{
  "num_hidden_layers": 11,
  "hidden_size": 160,
  "num_attention_heads": 2,
  "num_key_value_heads": 2,
  "head_dim": 64,
  "intermediate_size": 448,
  "vocab_size": 7817,
  "hidden_act": "swiglu",
  "norm": "rmsnorm",
  "norm_place": "pre",
  "norm_eps": 1e-05,
  "positions": "rope",
  "rope_theta": 10000.0,
  "rope_fraction": 1.0,
  "qk_norm": false,
  "attn_scale": 0.125,
  "bias": "none",
  "tie_word_embeddings": false,
  "parallel_block": false,
  "init": "normal",
  "init_std_qkv": 0.0455,
  "init_std_o": 0.0108,
  "init_std_up": 0.0455,
  "init_std_down": 0.00579,
  "optimizer": "soap_variant",
  "learning_rate": 0.006,
  "beta1": 0.95,
  "beta2": 0.99,
  "weight_decay": 0.034,
  "lr_head": 0.00826,
  "warmup_steps": 200,
  "schedule": "wsd",
  "decay_fraction": 1.0,
  "decay_shape": "linear",
  "final_lr_fraction": 0.0,
  "batch_tokens": 16384,
  "max_seq_len": 1024,
  "doc_mask": true,
  "train_tokens": 84330000,
  "max_steps": 5148,
  "dataset": "wikipedia_en"
}
Each number is 50 + 12 x the weight over its row's rms, rounded and kept within 0 to 99. Layers, rows and columns count from 0. The size before them is the row's rms in percent of the matrix's.

# up: layer 3 MLP up, 448x160, rms 0.182, rows 211-239, columns 0-79
# down: layer 3 MLP down (transposed), 448x160, rms 0.166, rows 211-238, columns 0-79
# gate: layer 3 MLP gate, 448x160, rms 0.194, rows 212-239, columns 0-79
up211 095:53 43 49 45 48 66 57 75 38 64 57 40 74 56 69 51 60 61 28 37 52 42 29 40 43 56 61 77 63 75 26 55 44 52 51 49 41 49 46 62 60 39 57 42 61 67 24 69 41 56 54 53 43 51 71 53 67 51 48 54 61 48 50 53 58 62 55 44 34 41 51 50 40 69 64 45 51 33 57 61
down211 102:45 67 55 21 61 46 58 35 55 57 38 63 78 41 51 55 58 33 52 26 58 38 48 75 58 63 63 61 50 61 49 47 55 44 37 37 61 46 34 53 60 51 62 38 34 49 47 38 77 43 45 49 77 43 39 48 49 31 51 49 45 43 53 31 65 41 39 53 47 33 63 46 67 56 51 50 55 65 28 43
gate212 104:53 47 59 40 34 24 46 50 53 60 44 68 43 67 60 33 35 63 32 32 49 57 55 50 62 68 50 28 45 61 48 95 52 68 65 31 66 63 60 32 66 30 53 78 62 41 51 53 61 50 61 71 34 50 65 51 46 48 30 58 45 57 43 54 53 69 49 57 47 58 48 66 73 55 50 37 60 52 25 45
up212 100:43 31 54 65 52 58 50 43 75 66 61 63 35 59 62 41 41 61 49 54 58 32 56 38 47 57 55 39 57 59 45 61 46 58 46 47 35 66 49 54 52 45 56 82 45 57 57 42 55 26 77 64 44 50 39 24 63 42 54 64 52 54 60 29 54 40 49 71 44 39 57 83 66 60 32 42 44 63 46 46
down212 097:57 85 45 73 40 50 48 44 40 28 50 44 55 53 45 74 45 68 55 49 46 58 49 75 65 51 47 45 47 26 57 46 52 38 58 46 61 49 42 47 65 49 55 45 56 47 46 56 41 70 46 37 52 35 53 49 25 64 63 69 57 58 47 55 48 56 54 54 48 57 48 20 44 47 35 37 46 36 58 43
gate213 092:35 56 49 39 44 37 53 50 36 42 49 37 40 51 71 53 60 71 56 66 60 49 73 55 64 59 43 48 66 57 36 43 44 49 53 40 55 56 35 58 29 52 56 66 78 69 44 40 29 51 60 46 41 36 47 64 47 28 31 60 51 39 46 26 46 71 33 54 37 72 32 40 73 44 55 61 51 35 50 45
up213 099:32 54 56 40 47 58 61 56 63 59 53 52 70 68 64 45 70 37 64 42 54 51 45 41 41 32 51 43 57 70 40 32 62 61 52 43 61 47 33 50 39 38 45 50 66 40 43 46 46 59 49 51 38 49 33 72 42 52 54 67 39 48 57 43 42 52 65 51 50 41 45 27 63 28 46 56 68 59 48 61
down213 097:48 53 44 57 45 36 60 49 27 32 58 40 29 35 38 55 39 39 38 44 50 46 31 87 56 37 38 54 48 61 59 49 26 24 55 42 36 57 38 59 50 65 49 48 55 52 61 28 66 24 38 57 38 38 63 42 47 49 40 49 58 55 65 59 46 63 49 46 36 53 47 69 57 57 45 49 49 44 28 57
gate214 103:54 66 55 42 67 50 50 67 44 43 55 30 41 70 56 44 53 69 59 46 36 57 53 28 54 38 55 56 47 65 56 38 35 44 55 40 42 53 60 45 50 32 45 55 76 48 50 42 49 29 48 58 57 37 66 56 57 49 44 64 53 59 42 54 62 48 66 33 55 38 55 63 57 50 61 49 72 60 50 57
up214 100:41 43 47 50 41 61 49 53 65 29 42 56 64 72 48 39 38 55 59 34 28 70 48 43 52 68 58 44 43 56 37 57 48 38 65 50 55 76 65 59 56 63 70 56 39 64 62 49 54 44 36 51 68 69 36 55 37 60 57 46 35 70 44 35 52 59 39 40 56 31 57 62 72 14 58 63 36 68 69 62
down214 100:38 52 52 37 46 75 57 35 44 55 37 54 42 55 38 25 51 33 62 64 53 48 56 48 50 37 62 50 52 47 68 63 48 41 52 50 32 53 38 48 68 59 51 59 51 70 58 38 62 50 60 41 41 62 45 30 37 50 30 55 27 45 54 44 50 50 45 42 57 67 63 51 55 38 64 54 39 60 62 56
gate215 098:37 60 52 44 51 62 41 57 44 32 46 52 48 63 63 56 59 47 56 56 61 71 50 43 68 31 50 45 48 38 42 78 60 37 43 61 52 60 77 41 68 44 33 51 69 49 57 46 49 46 62 34 62 59 37 60 34 58 48 44 62 52 52 70 48 37 51 48 48 66 58 45 56 35 43 39 47 68 52 65
up215 103:30 56 46 61 56 63 37 63 24 41 43 46 39 30 61 62 60 49 47 41 33 75 38 35 53 40 46 49 51 50 48 34 47 49 38 59 58 55 55 53 58 54 42 28 65 63 44 49 59 31 52 64 68 52 57 51 65 55 60 53 55 48 50 51 65 40 45 59 43 55 38 47 65 35 43 52 64 45 35 54
down215 101:63 46 64 58 64 32 56 56 31 50 31 48 59 44 43 27 41 55 59 61 66 68 35 32 60 50 40 30 49 36 38 43 55 58 46 42 40 63 30 67 55 56 36 37 69 51 66 45 63 43 62 27 42 58 58 53 36 61 62 17 50 46 50 40 35 20 51 45 60 48 46 52 64 13 43 54 36 66 37 46
gate216 093:78 47 65 55 60 37 68 54 41 62 48 42 58 30 40 57 27 42 74 55 43 67 58 73 51 39 49 32 53 61 54 63 35 72 42 57 50 60 43 53 45 42 56 36 52 57 52 59 51 46 31 40 58 39 45 55 62 54 68 40 60 71 41 48 23 45 25 38 47 45 53 45 57 70 23 32 52 50 54 46
up216 097:41 62 45 30 29 44 44 38 37 58 64 60 33 64 71 30 41 60 55 54 48 67 52 56 32 61 35 38 51 55 48 44 49 76 44 41 37 55 65 46 44 28 49 60 37 59 60 63 42 51 40 53 32 45 50 60 51 80 54 38 41 57 63 60 50 52 58 38 61 70 59 54 62 53 35 27 42 42 47 36
down216 096:28 54 60 35 34 54 66 45 51 57 56 75 55 57 66 41 51 59 36 33 40 64 32 25 48 67 46 45 34 41 68 33 35 37 48 38 41 34 44 53 48 57 36 37 58 84 55 52 40 35 35 55 41 51 64 42 36 53 34 39 38 47 54 58 69 60 49 51 57 63 38 32 64 35 64 63 34 52 41 54
gate217 098:50 75 36 67 39 25 64 43 31 44 30 43 58 47 67 62 70 48 52 33 42 36 60 26 48 58 50 31 63 53 62 57 38 64 44 58 67 23 50 23 43 55 46 60 46 42 68 64 39 69 78 51 47 63 59 64 38 35 50 38 51 50 47 65 33 40 48 57 44 59 51 69 48 56 60 45 59 30 48 47
up217 102:52 56 43 56 66 47 38 50 62 44 57 59 47 42 42 44 35 37 40 51 33 71 44 28 42 47 47 56 63 33 69 48 58 57 42 82 55 46 58 45 71 79 48 63 53 66 57 54 68 21 42 67 49 61 54 78 59 57 55 32 52 53 34 53 66 46 38 51 50 34 46 46 37 34 59 69 49 50 58 34
down217 105:47 65 42 49 43 47 66 29 57 57 50 46 55 40 57 38 23 39 33 50 47 35 66 20 48 45 61 47 46 68 54 44 52 47 52 47 58 58 59 43 44 60 76 45 51 62 76 67 72 50 58 44 45 58 59 61 48 50 63 36 59 50 55 68 60 51 76 42 62 33 54 30 14 44 79 43 54 51 52 46
gate218 101:55 49 64 42 61 55 53 36 52 59 48 55 73 42 50 47 70 50 25 67 47 45 36 37 29 60 77 43 47 48 51 46 63 62 49 56 56 45 64 38 64 51 69 59 62 52 51 14 48 56 61 38 70 38 58 68 74 59 34 23 43 40 41 66 11 31 55 62 34 61 56 57 50 52 42 63 63 45 66 55
up218 095:50 45 58 25 59 40 67 50 28 39 52 48 43 49 43 30 42 62 44 55 57 80 35 48 45 51 73 44 49 33 52 33 58 69 68 55 35 42 39 46 65 49 48 43 69 58 60 35 49 57 66 45 55 38 56 64 65 70 57 53 57 40 33 46 43 47 38 39 41 42 59 52 57 57 38 44 68 39 45 49
down218 102:73 39 46 50 34 35 54 42 80 60 56 49 61 60 33 43 51 58 39 70 54 55 44 49 53 39 46 42 51 40 48 55 54 52 34 40 48 47 64 44 50 40 88 71 51 36 50 36 56 65 54 36 60 33 57 55 63 81 62 38 46 35 47 60 29 55 46 65 29 36 40 58 37 48 44 68 59 47 58 63
gate219 086:51 62 48 34 59 41 41 48 44 35 48 57 40 42 30 41 50 73 49 46 37 28 49 46 31 35 72 48 70 62 35 54 43 38 51 63 57 40 26 39 51 47 51 59 38 51 84 64 43 57 44 49 55 49 38 39 51 52 77 38 51 47 55 60 34 69 47 28 56 47 30 47 64 63 59 56 46 37 62 36
up219 095:38 45 52 29 41 46 47 54 57 48 59 62 74 47 37 49 45 60 49 59 40 32 54 27 29 35 44 62 79 50 44 64 31 65 71 31 36 58 50 45 50 73 53 72 39 29 56 28 45 54 53 43 20 68 26 40 66 38 68 49 34 60 63 59 40 62 45 58 39 65 56 30 41 50 56 70 54 55 47 52
down219 101:56 31 46 56 54 40 29 76 43 34 37 49 62 68 43 61 48 41 43 37 59 41 62 49 58 58 55 56 38 50 42 62 50 48 44 43 50 46 58 51 71 72 62 27 42 40 55 48 33 62 49 65 59 72 33 53 50 59 50 54 52 48 66 63 52 53 51 76 58 55 48 43 59 47 60 55 68 66 39 40
gate220 091:60 54 48 58 69 40 61 27 66 45 40 67 42 56 50 52 63 52 45 44 50 46 48 79 67 57 40 37 62 45 42 45 66 66 43 67 51 38 51 11 59 53 47 50 73 45 49 47 63 56 52 48 37 55 46 61 44 45 48 57 62 27 27 46 64 65 51 44 40 65 59 57 45 74 41 49 28 58 71 51
up220 091:32 55 43 63 46 56 55 36 38 32 37 38 54 54 51 55 30 58 49 31 56 53 49 69 42 55 65 37 57 54 67 46 55 69 54 50 67 53 57 29 51 34 45 55 62 50 40 59 61 54 44 45 22 63 47 48 51 42 63 48 40 30 37 50 64 43 32 51 32 58 65 45 49 55 34 38 39 52 68 39
down220 100:55 29 46 31 46 67 69 36 62 63 49 61 65 41 35 51 55 81 62 53 50 48 31 58 71 47 45 50 56 37 33 43 44 68 53 55 29 61 41 58 45 54 51 62 38 62 48 61 51 53 38 49 36 71 32 45 30 70 65 63 48 58 70 42 57 50 40 47 43 39 68 59 55 40 62 83 37 32 49 39
gate221 099:41 29 61 37 64 44 46 37 48 50 48 51 58 45 41 51 34 41 43 38 47 45 41 53 37 52 27 53 63 54 79 32 24 45 39 33 40 82 52 62 62 58 52 48 48 63 47 63 45 71 47 24 51 50 53 53 33 32 50 35 40 59 70 50 32 55 37 49 50 43 54 70 47 38 46 46 57 29 40 48
up221 093:61 47 24 43 68 52 59 39 45 50 32 53 55 66 72 59 42 57 58 60 61 44 68 47 49 51 71 34 62 49 76 65 48 62 50 41 50 35 51 68 78 46 44 48 40 47 67 47 43 55 55 31 60 43 30 36 43 45 58 73 54 44 46 41 31 64 32 36 70 45 32 33 46 60 46 53 60 42 62 48
down221 095:41 57 53 44 40 23 46 35 72 34 74 58 38 44 44 47 65 38 37 64 49 46 40 39 53 43 42 25 45 27 53 54 61 34 60 51 44 37 50 33 33 53 40 60 49 62 53 44 58 64 71 62 50 61 40 38 39 60 41 56 49 51 58 48 52 31 60 33 62 44 62 51 58 64 60 53 52 44 48 29
gate222 118:50 58 47 43 62 50 45 34 68 69 55 37 49 61 42 59 57 50 62 58 47 56 50 47 57 62 61 37 64 53 34 52 48 63 60 38 49 48 60 48 63 48 37 56 57 55 47 42 41 62 39 67 48 48 37 34 48 25 36 31 44 63 55 47 48 47 43 55 62 59 77 51 43 50 35 74 49 69 48 50
up222 114:55 51 47 63 50 30 30 66 61 60 38 46 51 75 48 54 66 60 60 41 61 63 47 46 49 66 61 63 38 38 68 39 56 60 41 54 49 36 57 51 56 71 60 39 58 48 71 71 53 54 60 45 44 60 65 52 74 56 57 55 64 39 44 47 58 17 57 51 48 63 47 54 64 65 65 63 34 46 51 54
down222 102:42 58 51 30 57 70 52 54 51 45 49 32 34 58 55 52 31 66 51 71 62 39 38 31 38 50 46 49 64 61 45 61 41 46 38 42 41 66 77 55 34 43 52 49 65 52 24 49 71 54 47 40 61 54 57 59 33 23 50 48 42 74 57 57 62 54 51 60 60 38 49 35 57 62 40 71 47 62 37 57
gate223 100:60 61 66 52 57 51 24 46 46 44 27 40 35 60 21 67 53 57 45 67 60 48 69 42 71 72 43 45 33 58 60 55 40 44 59 60 59 58 50 30 44 40 66 45 61 52 54 50 56 53 23 55 47 41 75 57 39 54 66 31 56 52 70 68 46 34 31 55 55 52 60 66 70 56 45 54 48 39 51 39
up223 097:49 49 39 47 37 44 44 39 51 42 66 54 56 44 50 33 55 28 48 40 48 50 54 65 44 64 49 50 69 40 72 41 43 49 47 50 43 57 74 53 40 51 44 51 46 68 59 32 43 42 41 58 46 48 55 48 62 52 59 37 47 34 36 69 45 79 73 58 78 48 57 52 46 46 57 44 22 46 61 33
down223 100:71 73 36 58 33 53 74 51 51 42 44 44 57 57 61 43 45 49 64 54 29 45 26 57 42 50 68 40 52 61 51 35 35 45 52 47 59 34 58 60 56 42 51 51 58 39 62 47 73 45 64 41 43 51 23 71 48 34 60 55 66 39 40 61 63 56 63 70 17 62 51 46 38 54 43 29 56 79 60 44
gate224 101:34 50 46 47 47 33 49 41 33 38 41 62 58 63 49 54 36 39 58 40 56 44 50 64 48 43 50 39 61 49 24 51 54 39 45 48 65 49 46 63 46 55 49 45 67 59 56 38 72 31 44 40 52 24 48 49 50 55 51 29 40 67 57 48 52 42 56 58 60 38 56 61 66 61 74 46 43 61 45 74
up224 101:62 60 67 52 53 62 34 22 38 24 42 23 52 43 63 52 31 36 67 51 40 51 42 54 31 46 31 43 37 36 50 44 42 52 22 50 39 42 43 38 59 45 46 56 45 45 28 57 56 54 33 43 67 33 55 39 66 40 31 60 67 36 43 39 50 42 81 54 63 69 67 57 57 43 53 65 55 37 56 68
down224 105:45 52 47 43 45 58 43 68 49 67 58 61 71 44 45 41 57 53 38 35 56 56 19 60 55 62 58 40 44 64 52 38 52 41 50 45 56 50 64 45 43 39 57 31 40 23 36 42 59 58 42 54 35 40 20 49 51 76 48 40 40 42 58 34 54 44 34 47 44 60 37 56 50 68 84 37 33 48 56 65
gate225 105:42 50 72 52 40 49 51 61 66 32 52 70 58 51 34 44 39 36 32 55 48 56 53 51 20 27 46 56 40 66 52 41 60 36 55 48 61 64 43 41 38 57 57 38 67 37 49 34 72 61 70 55 33 54 36 42 40 32 40 45 51 56 28 32 39 55 63 32 58 66 51 60 69 57 40 57 53 46 36 52
up225 106:65 51 43 53 60 75 46 48 60 54 33 68 59 64 58 63 47 77 48 48 17 31 54 35 48 64 70 42 61 46 51 52 43 49 53 54 61 56 55 62 48 30 65 59 57 68 52 48 40 62 55 28 32 49 53 46 37 46 74 54 39 50 53 48 43 53 48 32 33 74 62 57 50 22 58 62 46 30 48 56
down225 100:67 39 65 72 46 53 43 59 45 21 49 64 52 56 41 46 62 46 43 66 37 68 61 64 26 56 57 63 55 57 51 48 69 61 35 33 50 55 59 36 45 52 51 23 48 36 31 40 57 60 49 43 41 44 35 45 20 48 68 53 58 37 26 46 66 36 72 32 52 73 52 46 69 49 64 48 55 57 70 35
gate226 103:58 36 54 55 46 30 41 32 53 71 48 70 41 53 50 50 55 41 48 53 61 48 41 45 75 29 39 39 59 40 61 58 44 45 24 44 28 33 42 50 35 47 55 73 52 54 61 42 46 55 69 60 53 54 49 22 36 44 47 41 54 34 45 14 31 31 69 53 67 55 31 48 64 51 61 35 58 68 50 45
up226 102:51 54 56 39 52 55 27 47 49 54 34 36 35 33 66 51 40 45 50 44 55 54 25 45 57 63 49 44 49 59 62 59 31 53 45 54 22 60 42 64 49 62 59 44 53 42 54 58 39 41 33 68 65 56 47 54 41 29 43 29 51 47 46 55 41 63 45 37 41 39 60 42 61 57 40 40 46 63 66 44
down226 100:58 48 61 45 48 72 44 42 41 61 58 54 32 55 54 60 40 67 65 54 47 46 47 59 59 55 56 47 61 32 45 33 47 44 62 39 31 55 45 56 71 40 50 52 53 66 41 34 30 59 59 39 62 47 51 38 56 71 57 60 53 57 61 44 42 72 39 36 36 52 35 59 46 54 49 55 59 54 50 53
gate227 115:42 32 61 19 41 43 72 42 48 46 75 16 62 42 63 47 56 39 31 29 44 66 53 56 68 61 58 56 49 65 42 52 49 64 69 55 36 67 56 80 42 61 62 44 62 75 64 50 61 45 59 68 55 25 41 57 26 66 43 44 63 62 51 41 40 43 47 37 49 56 56 59 52 48 54 35 26 39 60 40
up227 102:44 56 57 48 56 40 51 54 49 53 65 58 47 48 53 49 72 53 54 51 62 49 37 53 47 61 40 30 56 48 60 41 60 63 60 70 57 43 19 51 58 47 35 59 55 72 42 53 31 35 44 38 46 34 47 52 54 64 48 55 48 64 64 37 54 58 63 66 60 66 42 61 55 37 26 34 56 50 67 58
down227 105:21 67 38 55 47 40 45 68 50 44 63 51 54 37 70 29 63 36 40 48 44 53 50 53 62 48 41 35 44 44 44 51 47 64 61 21 38 48 59 53 40 48 57 47 58 38 74 44 51 53 59 58 52 34 40 48 67 52 63 48 62 56 35 42 72 63 57 35 39 60 47 65 71 60 47 52 43 35 34 45
gate228 107:53 30 60 38 40 67 66 50 57 50 57 37 58 27 67 56 60 56 37 58 48 64 39 70 26 47 42 67 39 28 60 54 57 47 49 73 66 44 42 31 56 35 46 56 59 38 42 48 55 51 30 51 61 61 55 48 73 55 44 46 71 65 68 44 28 55 67 65 49 45 37 36 60 56 43 59 58 54 76 57
up228 110:46 68 56 55 68 40 48 40 26 49 46 57 55 53 25 47 61 48 19 24 25 24 67 54 23 80 51 45 43 59 44 51 60 55 41 53 41 36 45 60 34 51 47 67 40 39 66 61 52 51 67 48 53 55 54 59 49 55 59 73 46 39 46 53 54 49 31 44 48 34 44 45 30 54 51 68 39 39 60 47
down228 106:46 50 69 58 66 63 33 59 55 31 40 57 66 74 48 45 53 46 49 23 74 62 54 46 67 45 43 47 47 57 31 45 46 40 34 36 44 35 48 79 41 74 39 45 29 45 51 44 46 47 39 39 49 46 35 52 16 59 42 49 45 55 52 50 52 35 28 46 53 65 35 37 63 49 37 36 74 40 34 65
gate229 118:52 64 52 35 45 67 51 41 60 44 53 73 53 51 46 58 35 66 52 34 37 56 42 58 55 77 48 57 46 53 54 41 40 76 33 46 56 53 42 61 56 53 43 49 34 50 31 40 55 37 40 48 54 44 55 20 53 42 63 48 38 53 44 83 52 22 48 44 48 52 52 42 36 41 39 44 41 55 51 63
up229 130:44 70 59 58 51 43 47 46 74 46 63 32 30 57 47 26 59 50 54 56 62 69 47 41 71 70 59 59 63 58 79 49 55 65 46 61 40 21 59 44 48 36 71 49 66 59 46 45 45 35 39 55 45 41 55 35 55 60 47 42 47 50 50 51 46 29 59 57 58 40 45 49 52 69 36 45 38 56 57 71
down229 104:41 33 32 49 59 95 60 46 83 31 33 59 37 59 41 54 60 52 82 62 55 55 38 50 42 55 38 43 59 67 52 67 50 35 37 56 50 52 59 46 53 35 31 39 72 43 47 22 63 50 54 62 62 59 44 29 65 53 47 51 59 47 57 56 47 67 45 51 62 44 49 44 49 58 49 61 57 82 29 45
gate230 092:56 50 49 28 62 47 31 37 25 61 43 51 58 34 49 68 53 41 70 55 50 45 41 48 52 40 50 61 44 43 39 66 53 62 52 62 48 44 27 53 38 47 45 69 42 26 32 56 60 45 44 50 40 59 59 49 58 77 53 60 53 60 56 61 54 57 46 49 44 62 49 65 51 54 45 39 42 79 71 28
up230 093:57 42 59 59 50 66 53 58 57 36 52 43 43 35 63 56 54 36 42 41 46 40 39 46 51 54 33 35 60 52 61 39 53 55 62 33 42 34 55 40 64 49 38 41 18 62 46 41 62 36 45 59 45 37 55 55 30 35 75 35 46 76 53 70 35 37 40 59 46 31 73 35 56 57 54 57 49 43 29 47
down230 097:41 56 54 39 70 49 55 46 39 57 39 67 52 56 64 53 33 51 42 46 36 41 50 46 71 56 36 52 64 48 50 70 51 24 58 42 25 50 53 35 61 44 55 48 54 44 63 38 43 61 53 63 63 41 42 30 61 35 52 51 31 43 58 58 45 40 63 59 51 72 38 49 61 75 36 60 53 55 53 39
gate231 102:56 57 54 52 58 62 46 47 40 42 83 82 46 55 38 59 53 55 62 59 20 31 46 45 44 61 64 62 56 43 56 38 42 32 47 61 52 48 57 69 73 52 68 49 58 40 32 36 51 34 46 58 58 43 56 46 27 30 56 51 56 65 37 18 55 64 45 44 53 47 44 67 36 35 46 41 81 78 51 50
up231 095:58 25 53 41 48 50 57 49 55 63 56 74 44 47 59 62 44 48 73 64 39 64 56 49 69 52 56 32 52 55 43 44 38 53 63 43 69 70 38 49 61 51 56 48 41 45 53 46 41 43 70 48 58 55 63 65 24 41 55 42 68 37 34 60 50 62 50 39 66 67 43 42 40 40 62 60 77 44 39 50
down231 094:49 18 53 70 46 44 62 45 45 62 51 32 59 50 39 32 56 44 60 17 66 46 37 47 48 46 38 64 55 25 39 47 70 46 55 35 60 53 37 35 44 45 47 32 57 52 60 52 56 58 59 51 49 48 54 34 39 42 42 46 75 41 40 56 55 62 36 46 35 52 60 30 52 39 22 67 37 48 51 22
gate232 089:60 48 56 64 36 43 42 29 39 54 54 53 45 64 65 64 34 57 33 33 58 40 57 33 43 66 54 45 50 35 30 36 52 58 48 43 76 45 54 54 78 46 51 35 73 50 51 60 41 55 81 73 47 58 47 61 28 79 30 39 49 47 39 59 69 31 45 08 56 53 69 43 45 52 38 56 37 58 54 56
up232 089:62 37 51 67 41 58 69 69 55 41 35 40 56 38 76 43 62 43 56 62 64 38 53 59 50 55 33 66 40 43 36 54 54 58 46 43 25 25 56 65 48 25 55 58 53 44 46 55 58 28 49 46 69 59 46 56 53 52 44 61 62 51 54 41 63 58 39 64 64 62 55 44 30 34 42 43 50 59 51 54
down232 095:35 66 54 30 59 54 51 64 51 48 50 39 71 56 53 34 50 48 74 53 68 35 49 63 48 61 66 56 52 63 51 41 54 50 33 57 43 57 57 64 37 60 34 58 64 38 62 57 57 48 34 43 57 47 59 42 60 32 66 58 64 66 52 41 27 42 65 30 34 49 40 37 48 48 38 51 55 42 53 46
gate233 088:65 67 67 52 44 34 73 46 48 49 36 38 45 40 78 56 45 41 55 49 52 40 46 63 69 40 30 40 54 53 43 45 58 43 58 62 63 42 47 49 59 39 46 52 45 33 82 41 32 87 43 50 58 43 51 65 54 24 55 53 56 44 50 50 46 54 47 41 38 36 63 42 53 53 79 51 42 41 34 48
up233 096:59 63 33 48 71 26 60 43 46 50 56 41 31 37 46 37 63 54 68 44 48 44 36 34 51 42 74 45 58 58 56 51 55 52 49 39 71 50 47 65 57 38 37 50 53 65 67 37 58 71 39 59 30 37 61 53 48 44 48 50 60 46 59 48 67 54 43 37 43 54 68 63 51 61 61 46 35 48 53 80
down233 099:51 63 47 56 58 33 38 47 40 46 45 45 44 50 66 51 74 45 86 40 52 62 43 68 73 37 46 30 19 54 42 47 50 51 64 40 41 53 35 64 52 47 49 34 43 35 44 24 35 47 29 30 46 27 53 39 53 58 66 42 54 50 54 67 51 51 40 54 44 54 50 52 42 48 38 43 39 27 60 24
gate234 080:38 52 48 28 78 28 58 51 38 48 34 46 70 53 42 27 46 43 69 53 44 45 36 52 47 56 48 44 62 61 35 46 46 56 56 58 33 62 48 56 32 50 53 55 42 58 44 65 72 51 38 71 61 75 34 64 64 53 51 42 70 59 51 40 48 66 54 51 48 18 62 53 42 45 56 57 49 65 45 45
up234 092:37 59 51 24 68 56 64 54 56 46 59 46 56 57 61 54 59 39 63 64 46 45 51 71 38 62 43 61 31 25 26 39 35 46 54 57 58 63 46 56 16 51 66 48 54 47 28 38 56 46 62 45 39 64 36 52 60 40 45 43 71 43 54 62 53 36 62 73 54 37 30 59 60 68 45 63 40 46 66 60
down234 101:61 31 50 52 45 49 40 50 58 60 30 75 39 17 61 56 39 67 40 44 63 67 45 32 63 56 49 50 55 49 65 61 61 53 67 61 50 21 48 57 66 48 51 31 58 45 58 66 53 32 38 52 38 54 38 35 63 56 58 53 56 48 38 38 40 70 61 48 36 76 61 64 52 32 48 61 58 38 49 41
gate235 086:63 43 47 41 57 60 46 56 45 52 43 40 61 44 59 70 52 72 61 48 34 23 37 69 28 54 50 79 62 30 53 33 68 30 63 74 35 46 40 32 33 42 51 71 38 62 39 70 47 45 73 41 31 47 48 65 57 55 37 52 47 64 70 56 58 32 45 50 59 41 22 54 49 52 71 46 71 49 50 48
up235 083:46 61 28 68 58 46 54 36 44 45 57 54 56 59 56 63 56 40 51 30 54 45 41 64 46 50 50 61 51 58 64 68 37 52 43 43 54 67 55 45 63 48 68 69 62 60 27 31 40 18 47 51 71 35 36 65 57 24 50 55 37 47 55 31 50 68 51 38 68 58 42 49 29 50 54 33 45 55 64 71
down235 094:65 39 48 40 37 56 30 42 49 62 52 36 34 63 57 50 72 36 50 60 46 48 39 54 43 35 51 48 46 62 41 42 34 71 33 49 46 59 39 57 29 30 56 34 51 61 53 69 35 52 49 60 49 45 53 57 40 68 53 26 40 57 44 46 64 55 51 48 64 22 53 45 50 40 66 61 59 66 34 47
gate236 102:55 58 47 59 71 45 67 33 39 52 16 39 67 50 40 45 65 49 63 43 48 61 38 62 60 61 46 45 79 59 59 64 55 65 55 51 51 41 28 44 46 55 37 33 54 68 49 55 46 46 22 44 36 57 43 52 48 59 47 49 75 53 63 41 67 45 50 64 35 50 47 55 60 52 55 51 32 37 71 23
up236 099:58 57 57 36 44 45 63 59 50 45 85 66 49 48 30 53 47 34 47 41 64 53 45 49 52 60 56 52 60 43 59 42 58 43 76 30 38 50 42 62 45 52 71 49 47 50 54 43 45 30 57 54 60 63 49 50 59 48 56 79 78 55 39 30 44 50 35 39 39 55 54 48 73 57 42 53 52 46 61 65
down236 105:66 47 61 53 43 40 40 74 64 39 67 46 46 41 54 48 36 44 58 56 52 44 51 71 27 36 60 39 37 41 40 51 51 49 53 55 64 61 45 69 74 43 79 59 15 50 47 39 46 52 77 49 52 45 48 59 61 53 61 41 53 36 36 23 21 48 47 42 72 39 43 35 54 66 71 54 44 45 21 39
gate237 098:65 50 44 61 55 52 60 48 63 63 45 53 50 55 43 42 55 55 50 59 45 37 52 44 55 41 58 66 49 48 54 26 42 47 61 41 42 71 59 60 44 70 41 35 48 64 62 27 50 57 51 62 33 35 66 50 33 33 73 51 56 59 48 52 18 54 51 31 52 19 52 35 68 68 38 50 57 54 41 37
up237 097:73 65 43 72 52 45 70 78 53 66 46 59 49 70 57 52 68 64 43 63 48 48 45 30 70 47 37 63 57 49 38 52 45 47 49 60 46 62 43 52 57 24 33 36 47 50 51 44 53 39 51 42 55 27 60 64 34 42 45 52 69 83 51 45 40 39 49 68 58 44 35 50 47 55 47 49 52 78 64 66
down237 099:68 59 53 44 43 56 53 33 58 53 41 48 40 60 35 54 54 51 42 24 55 55 47 52 58 31 56 41 65 44 31 47 40 43 60 41 46 40 54 36 66 44 44 50 39 49 70 27 39 59 57 67 46 39 67 49 66 29 33 61 54 32 42 40 56 62 65 31 45 38 38 30 46 50 37 47 47 60 48 61
gate238 098:53 57 48 45 56 32 33 37 35 61 43 35 60 63 54 45 36 54 44 46 17 24 58 81 58 40 46 46 36 43 43 70 46 55 64 44 53 59 66 49 42 44 56 53 50 43 32 54 46 65 56 60 45 54 41 50 52 43 30 60 70 43 50 61 49 56 41 39 65 51 24 32 47 58 56 55 54 46 54 39
up238 100:68 50 53 43 31 50 36 34 70 63 61 53 49 31 55 61 48 45 60 36 43 50 30 50 42 58 47 45 59 63 36 47 61 53 75 57 72 51 52 49 55 53 56 48 48 48 37 62 52 54 49 42 46 46 44 61 53 48 44 55 39 27 58 64 30 57 56 54 60 58 58 19 62 39 70 50 46 55 59 42
down238 103:25 50 51 51 27 52 42 41 43 41 44 45 51 25 26 59 71 44 53 56 59 70 41 74 53 35 53 33 57 57 66 60 66 41 65 53 64 45 46 59 51 38 55 42 37 62 59 53 60 35 62 63 37 39 39 63 48 55 45 45 39 47 56 56 37 55 57 41 65 54 50 61 50 24 70 45 46 51 52 58
gate239 106:51 50 60 72 40 26 37 39 46 48 59 52 35 58 45 43 51 44 64 37 51 49 57 60 38 64 64 63 55 74 68 52 37 62 49 39 42 44 58 32 65 64 47 35 26 47 16 40 41 55 58 54 43 40 57 53 56 32 34 52 62 40 47 18 36 59 49 58 38 55 53 40 39 69 49 69 49 56 40 55
up239 103:39 26 49 54 50 49 44 30 31 51 54 54 46 48 47 53 37 46 56 70 62 29 51 67 55 48 31 49 72 59 72 45 73 34 50 50 39 43 54 65 72 54 49 42 44 37 45 43 52 55 44 59 15 85 28 50 32 56 48 54 46 48 56 53 40 49 39 42 43 57 76 42 34 43 39 68 61 38 39 38